{"qk_norm": false, "decay_shape": "square", "batch_tokens": 16384, "seq_len": 256, "steps": 9662, "dataset": "wikipedia_en"}
Each number is 128 + 24 x the weight over its row's rms, rounded and kept within 0 to 255. Layers, rows and columns count from 0. Numbers have three digits each. The size before them is the row's rms in percent of the matrix's.

# layer 2 MLP down (transposed), 192x96, rms 0.485, rows 75-97, columns 0-95
105:121121093124136081132175131107112118151161122140123153114110140105114143138058133150085120135119143135182145146116111116137110144123130113118131096091126117160107100097121150107127079115115110149145124126124126145220136120113072100142123107106115152124133149134127154106139167075132144128
102:129145082134106201149122164111116152120167143155109123084107112154100141119126098156151153133150096202146134144130106090107146161154103136115120122127159096130126096142106143128137091112133154129124142140113132088100135142127097111137135132136133093097103152120173104111084097114129131150
100:116115082130158136115136157146129086183139173143129134152116101167128120091099132099133132135122089113097068129139101111105086134110139135154151095141164149143102090144106132161131094126125141145145143102139160133146105142085114169120109105153144138141119100130082102094141123128180129123
096:161130094144153137143099140107119082122082123152154150120089125156103085137150135093166125118147119113114124117113124113165086136162102116158123161081140132151131188115124130124168140135138135112142145120131164160133141145100150111134164095172124109125170168127121089112097121120137083154
092:141164149127126087118109115156121073141170107122146133157080127110148123157131135126127130147106160137130157083115117120125105092133101099150141118091155134117106144123138108110116156168121189169163148160117090121170123125144130101144142111107079130153137115132126175151089134152084110136
100:137120142120160127149130122061122165113102123116132103099152136152108166133120123129154133091132141070155150082135182161155090110111148125173112126091130112161141125109074088130121159139156120115134107165114145168154147121115106126144087121124154140125142158118147156125140122116110122088
100:131154122123149118098093135174139137100134137154137173136120144123116164132129119121117081120110163169169153113121095090092122146131126119133114102140182101135130099115186178119138138123108124111154139139142158139132130117139144090098152152162088142105105095112135150131148138067079128131
099:147107139135141153133174144101153132157129115133076148116144134102147164141144083104130137134129158129082140166144174123082117103141143152129116133161110165099136077158156154121089125144127136136141149152118124140149110185123153147087172152125117121172189122124132115123136134140129120157
101:141140164112127099148091135135154118099119128148143129097145116130107164139158105118123067175113132137090145131158119137127138097096136150118165148150116136164119126142126114108115103144116100118091196128105116145158130090153153103128117123139119129109148126174128193169087102126087141101
095:100114161131108140188112168147115121160149131118138149104117153120141103151150153122121140119124140140144157144138112074201146112150161112147133132124116100113125182090108153167139128134176105120136096125143158155135133109100118146141167114124100150102105108139114144181156150122118103091
101:135140150115089159172107128121125112155123121108112113083133158081103120148139120151142112136103115109088130103137100121163107119111086133114119151180136150159133117101119114095115083085113140147125175152066119138105120083133130139122073118126128121111148099104128135117078145107131161153
099:100133111116123101147101125143145141155149142127069133155133121121104133128114154172120160135101172122117139144114119169102125119108118127128108145143141114156135049136159136105130133141132176149170106068148111120156163095129100168104138130161112138134147118134152141119158121146165114067
102:146160120150137136109144150073133154112124112118121076131150133121090163104147150086148145122104077077126102126108131147140117106100156120094162134145102126132141133095112125094115147116161111105174143135132181158138183145132133105142111100109125159111124117142171123110144158131126111177
105:121159163095112128126135147140084143147100126143137179153122098128133121145139099138116136122143081152114097177140130164112144163155146133181151135088127138095133172110076156114154134115139133144116098093113131129106120120125129075127178131169168172138116104127143148128141105161124154124
101:136159133164096085146091127119106079097089117153144099149077133128119137110162165127146146114111142135170128125172111119160194140145134092098150105129129135176137130173166137106098118149115127155162115138141126148119107144107103114165100140134097133099125139111139122099112111136146146099
096:139137166131120149140126074145148132141129127122108077091158143112123118110163184168113168095133191135134115119130174131107155138146129138124078120127083122094116113133151103111137130129120165158091164095121166096100127153122137095152125154117164119162144119136129108123128118143154123161
102:118145150063136086151077125141184107104100173077146115110116130194108161104125126150098091134159106128127146150133094087085139149122127138112135135099157141168134147102149123111132101129168132123126119148116131135124159136128118132118111137176123135104095100120110138136139105100108134143
105:139109138117153110134093142152166118114097146174175166143101132117130126133145141131169103157126112116155140121130087125142127174102122123146139121126153116177088143145144100127167102163189090099095115097088112125125159153114141166114145110131131123111111126131100097145177102163113123123
095:138095174130096146140108172109079053174120131144142132139112143152131089111143135144120107146129121122147127172118122116092107106118191146128144134159101149190109130100103104154124150148123092131134144099146146097142139106130135151113137104112123150142117092101118129165137107130151162143
105:141122116116111125159113120143167131154179121149106120142156150137137119124159100130131152147122125153177136145093114150074127129077124104138134116102128127136124191145120102078118131171128144148096125103081140137091125097162153170157166141122165100094119133092096138094117130106137142127
100:143150138167133125112159126143148136168071127162140140097139110182122097178124121149151139166119133148147138128137130134159111146113111118136168112135119115090124146137147134132146113149104162109106156131095169138155173080149113125090138174150144102135106153147137145119097131153124194153
083:126108116157121115163123120115118170103086137124065118129136149115139137151116161098140127116103144123107095119134148137146138118049140101151098100093114141143132154103133111113125142106139123173156136123130127144127140102123068092120107114125128147108137149106107117128123142116040132076
104:151152152162116146141132110127100126146161089147103166138146139126131123152155097103139164130101128139131096119141118126120104104126160115134152106099106136115139074179174139133113158148090123087159147137164135091100125140146115163134153156105139135150118216089116132122146150147138137142
# layer 2 MLP gate, 192x96, rms 0.185, rows 76-98, columns 0-95
102:171124145111116097125186132154100141109120134166127173122148094098080158135149089117166093143145136171115144125125082124119162146105144174149116133148123127146156122126121126104177139160151130134139129139126081107159141089134150095121140139134129130144171147080129174104127119106124132109
090:157087108073120082109110132132144145109133106124127155133093140154137147094146153141122136143146130153144142142127124111114115112099122139153107108127165096116115136138136138112119141107184128073107112121106074137167129122122067094155136092139090089132114110116152165118159092095150158158
097:162138152116131056127115112095089178103147104132110096121154185126097142180099134123117141103128146099133124130110141143129168146105130151149123101131130145158155085104167112132133136132152136135111107132135122154161123134182160113144166143119135140145081096106133125110132165106159135153
099:132136169161094124140124059146101082140103145122120169144117144132148115118104129111100096100093114151164104126093111182079121128146102123116140172130098139122116152090132125097125098159136172147122151133150114160152124141128114133124087116125165114157120131139133113135090091159140103102
109:138125145098131174186135117130147137089127105134150119100129132115122167139135131177170109080169118094151170089128132104136133137183132128118114104097166136122139154139104132107135102110166111114119110138100134157128123095136123120098133099110107147107153121130141083138089089154089147164
122:147095160178105108169117128129132178115124125137134090119136116143138129096131133114119159158146110110082123159113091145100129088125147122091150098115099140139158158129099097106110159124126122182115104160104142158132166137144138107079102104126142103119168140102124114129075121085135114152
109:109149187089143147131122100139115176149146126149127141132105106118114141113124117138118104150118120147091164141118123186100133093098157135152146096103155138153121102156132140127131137123111147127149171171117170175142148118122100138111170120143150129111107103093125121113153129168105154197
101:139118144119088117096105099133126122159158139134125139160122160158155132085106124124164185131145100117163170117085102105119130162155139146148149135139132148108143106135137172126163165101103126130114104090156115134171115163155146138112118129082113117116119114063113105150122164152144157109
099:100096157085111094140120126128142126157162123121116102133116112128105127095126119130164142117154126122084135121157124129124180140153139094104099142118121086093128115176108140070155139167174122136136123126142139171115128137161097122168155096135140130073183156136114126146118128082124140135
099:131111150137155115109111112076106165121142136177132159152104140114158097098098108124156121127123149160136083130099136157134154074137146136133137131125107155092115136111127119072132180152169136180135109100100138132143100089123129117117159083130146138102158115137144114128136149158126178131
088:129095144132161148159130153100123176130120161117094136168169108126098157117075119134149123169131114164110105098149121156148151140116140126142170143122136142083134168136128143151122146142126160099105148152093115103107130141135178164096109104125142153161138122075098137100093117101111137131
101:143148147132106120137146126150107123141098120151171159130129115137169171137116163134180122127158113165131086138116136162155118159099109092170137127165123151148164133119146143128125102143143126132163133098130127146096157085147145131092154111169154141141130160129083101142182170145109093117
117:154142149080102103113103155171153130156115105167131138167112103185094127130126110085146102206132125154157100127122147151148152113139105115134147101119136132148125130166099081124118147163123115116087106142114126155150120131093142121137106148132115190109122110131152124140104144138158131128
097:094115078110126092128095130125155127101129101126142097138102123114158134145119152083102123159123152190096156153103135160158128108113118172120156133148150103154128152147141131150143138175163113075182129152106146133096118111143127132115143125137136117133066105127143145114112098124148174125
097:140090080153190127138156155144132125108162131149150107139122139138134103108136158185121127113179104096086100101111141121139148112127123129109148129141115147148136120152139103144112153117132117101152141148128132148191115105154142155133116126141107156168140098128148072095069146118133154156
099:124103121129124130157123085076170148126087160118142154152131120151122119131164165147108121089118098129120148097152134116092116148143116151108121101095160138113130119128152154092114154160104128148161129135140153128140163140166095161068125159143140106144085095159136150151132138104157181124
101:177124177142127130091139104146109132119131129140105140142136116143110200115116165113109139162132124088148127134144129150149122090142161083128151156150126137137091123110142114112138135165127103170158157151107104124126127143125125160090145090075133124137135106058123114110126090142083148126
093:107123135120109111148119130158108137185156131122117175115159090147172154122099101172131112126108070117124132130084111138115164106142066166139151145124140132108146181122119140138156160089099150128137126125139120167137130144155151152100141144117124115101159118099138150134147168112103121165
097:132125136164158148134178155141128155136145092137143095142175128126121142153110127123163102159130091128133106149099083139109102138109102135118142111112157141160138174097162162127146145166120132147154102105097133153110094136165113139144156189111146113138152138146095153114139109113073114090
094:117131103136104103109129136164103137122077151124117166170152151136085172138123142160125117124103099115124126089152127173116167101132135123127119162128143115188162112149131146125104144131134084168139102148100151135101075136133128102145172127099148142162126088118153168132114120109161113122
094:109144132154114117154120142118073143070115117110135052146147146135133138123115114122092124150090101096122134106103108092131092083151140100127128146142099143123118114116137068170135133129129124091096157135155092111145130110111140150106155158143102108092117162109120083125099142125158138132
097:172087093098129120117157132106135089110119116133138143129139127132145137113100153146143085120136127128120112131113094135130173148135125143108135149143166134124094150091140128124113139144109158125149156134085110190170114145115142124075115096140163097100127062168100116125092114104080141123
102:140123126144104169162106170105116182115141108162114136097157092153124169115095114134099095141150134144082138130158116138099097126112114102109144131112115113116147110129125126154107096096115145152147094173122141082138132146145064097160104137170138132132150118137147113112141149184110117121
# layer 2 MLP up, 192x96, rms 0.178, rows 76-97, columns 0-95
109:175085135203168148125114133099138119098134154093127131120154111175123176108069093119117130138121112164160117091124121142108174143182140120088129128162156105112122134146113129139116111085130135156127145098140132145123159135121087119131116141154137127129112146089141143120102103119108143127
096:139136136092112123127110094186127092115185093076151140127119109145108138160117082089140117124129137122126127115115110164139089130163089111142155131156150150158093125146173139118134117128168119105090117114150203107117134129132117139130113153126150150142138122114118117132150121149133180091
100:107122104154125128128127161161125112122063127136079107119112073165119114174116121132108156146107092131116127128123127070141129109133120106158143148144068133121102109108091173126150156148144080118137120139069142136105138150136134112127115117116115080134128119129166141126147114159121080122
088:115106121159118195140135134079155136095083158132128151132165116145148120116115139134145078107084140118115158114147132088110139130123114143109122144124147128133172091139158166145090144103106136091147160110119136127116131194109137119106116168134130100111100099112183134105150137145149146147
103:126087127155127056131126116112179153139122140144130118103132146145104128117152113127107106161107168161064164160114106152117139132099147138120168105129130074114146186157147162127147113129098117121147105106113177121137107118085166111109119158151123139107131130141117159119128128148111130147
104:119109109119127135095146142103131095132092130159121102111146106157100110094119128129112102107107106142127121102083130076217133154136164121093122153160107098114150096119119145157177137115092143094156123096126105123136147156094123137130146101107120115117149111090119109104114127162110090111
102:075118113155131131125118151102126159139173159101120137170113127132116141113083148105086134147121129108126162135085149097127133098144152142143162072104123140098127160165144147135133154117104109103075139139142115152166124106089119143145118122134152084114173137119165130097107139125095094152
095:104105142182174116124129143117108142119095160096165092120125135121105126147134117100171105104117102116115110149121116114117109099147148088091078107133138120111118090119113151123132144126133100129126133139122149117096114130135158119103148127192115105111100159150136103170097133148117122213
101:124131088089103169097121143139088117108140124124127144146158108116159128133077186116129111130105131133124144182173120124143093121183122134141134113111117142083060149104121120120116118146158135162137102122127165151144108146123093114138112086108167122106127131124181098124129144123160110127
097:097134123144108118126135138088125102155139141093101120142110113171106135136137118155128167113142107129117088102125098121133147171112070128091097126088128135130109132148132147089102090076143138159145141131139145158117125118118152165111119121194105088102085148098140109128099152124094147163
092:141103126110126101121165153157107120143138157114106099144109107146093130079134120088132112134126158151157127115161136154121132149149126150112110146092074094132153131096095102119121082115147172173125121108139137116126119175097140141114122159062101110100119080150139117124145119150121079124
109:102165120175106118123119152148136177125102099136178094158151110108129124100139117130101112164140139080113153104131123110145121127121070130124133108119147105153106120150144119144145123124075112087098146153088155109104161153133190122119121151116121130142094093138152127094149142115111169103
110:144154151140144127121132126140104152122128143123146121179087145147115122092109123121109153098131095139099155132121139147071103148123112136136130156140146157121120114114095108118173111111164150118199103107146135100128107144136095137142137150176167165114109158095134056115165105156134118133
097:184125142130113135166094133152090125171191131131156133113118174164143163101117182114145120113139118120144123146105113142124147133136089124125167101098161080117150181110126085135122133111129117141125166134131145128156156133084128137103140152125122113103133153174140152092123112121130095114
104:118116143110120085090154125168137169110131122137111157141163059122146089123150092149149087118144152138133077154156118154125115079136118137123136129113126144130094172165107130104112110158113125082144117167104112127119148153181128114115094153145146136101137139108158120116124134104125172137
110:119116124180119134131142125143139109137111138118159139190117136141121148134099122132075146146121094152172137135141185131100154170113140116136111162138133171133138130096124121125158107127136142114084086120140112141105126112142192130180098116131165118105150173113158160132135122091116167138
098:134090141129133091116134129127170154067122119128154137107147160099075105173147145117135135115122139102083160145132145133183098157144176142160144125129130140103113094116161153112115155144156158153120125138101136074114109095097109135130151135102135156115159089172114131142137116129103123140
093:121142140121158147112110161119115124150159128138128190100136127121140160145155083125113099102141104120054125156109151173145118127126098146106155136120100123168176157072126132122106141130154162110093117136153114121104138133107161130117094155120110140115124157134094154139157161085099126128
094:131108124140131146131134113111153124135165151120124140144169111107119144118128075138080136138110115114120132145102139081115160074131135115099137188126127106116103112151101177145129120110160164145181100111142133098118102115085161122132187141144129152130119105137135190142139149125120123082
092:136121101138119065133130147130135155151149089084088087140095135121171125105104106110139149123105117130102131074102156116086139115126142123180148131136133117121104100130148124131145138158131111108087121104096163109165134172102132108117146155151082138140144134142168141111129121091130101177
093:093145145131154133078131117145131088138122120141142062123111103188122149124149114125086153131120145114127114120135155115103117096136107121148065111121172106132154136160164117145133165106152132153146081120104103086147145156118121173138154133134088127114141128139129136166142114155136104081
099:100089148157132103113148164124117155114119127108116082104127131152154108124104139116131126135125153119091115164099155106117115120128121160140160133100138151126145128094118118131184140138134092164206118114144164137127158146140149167153142100132143160077129145164094085112122183131130128115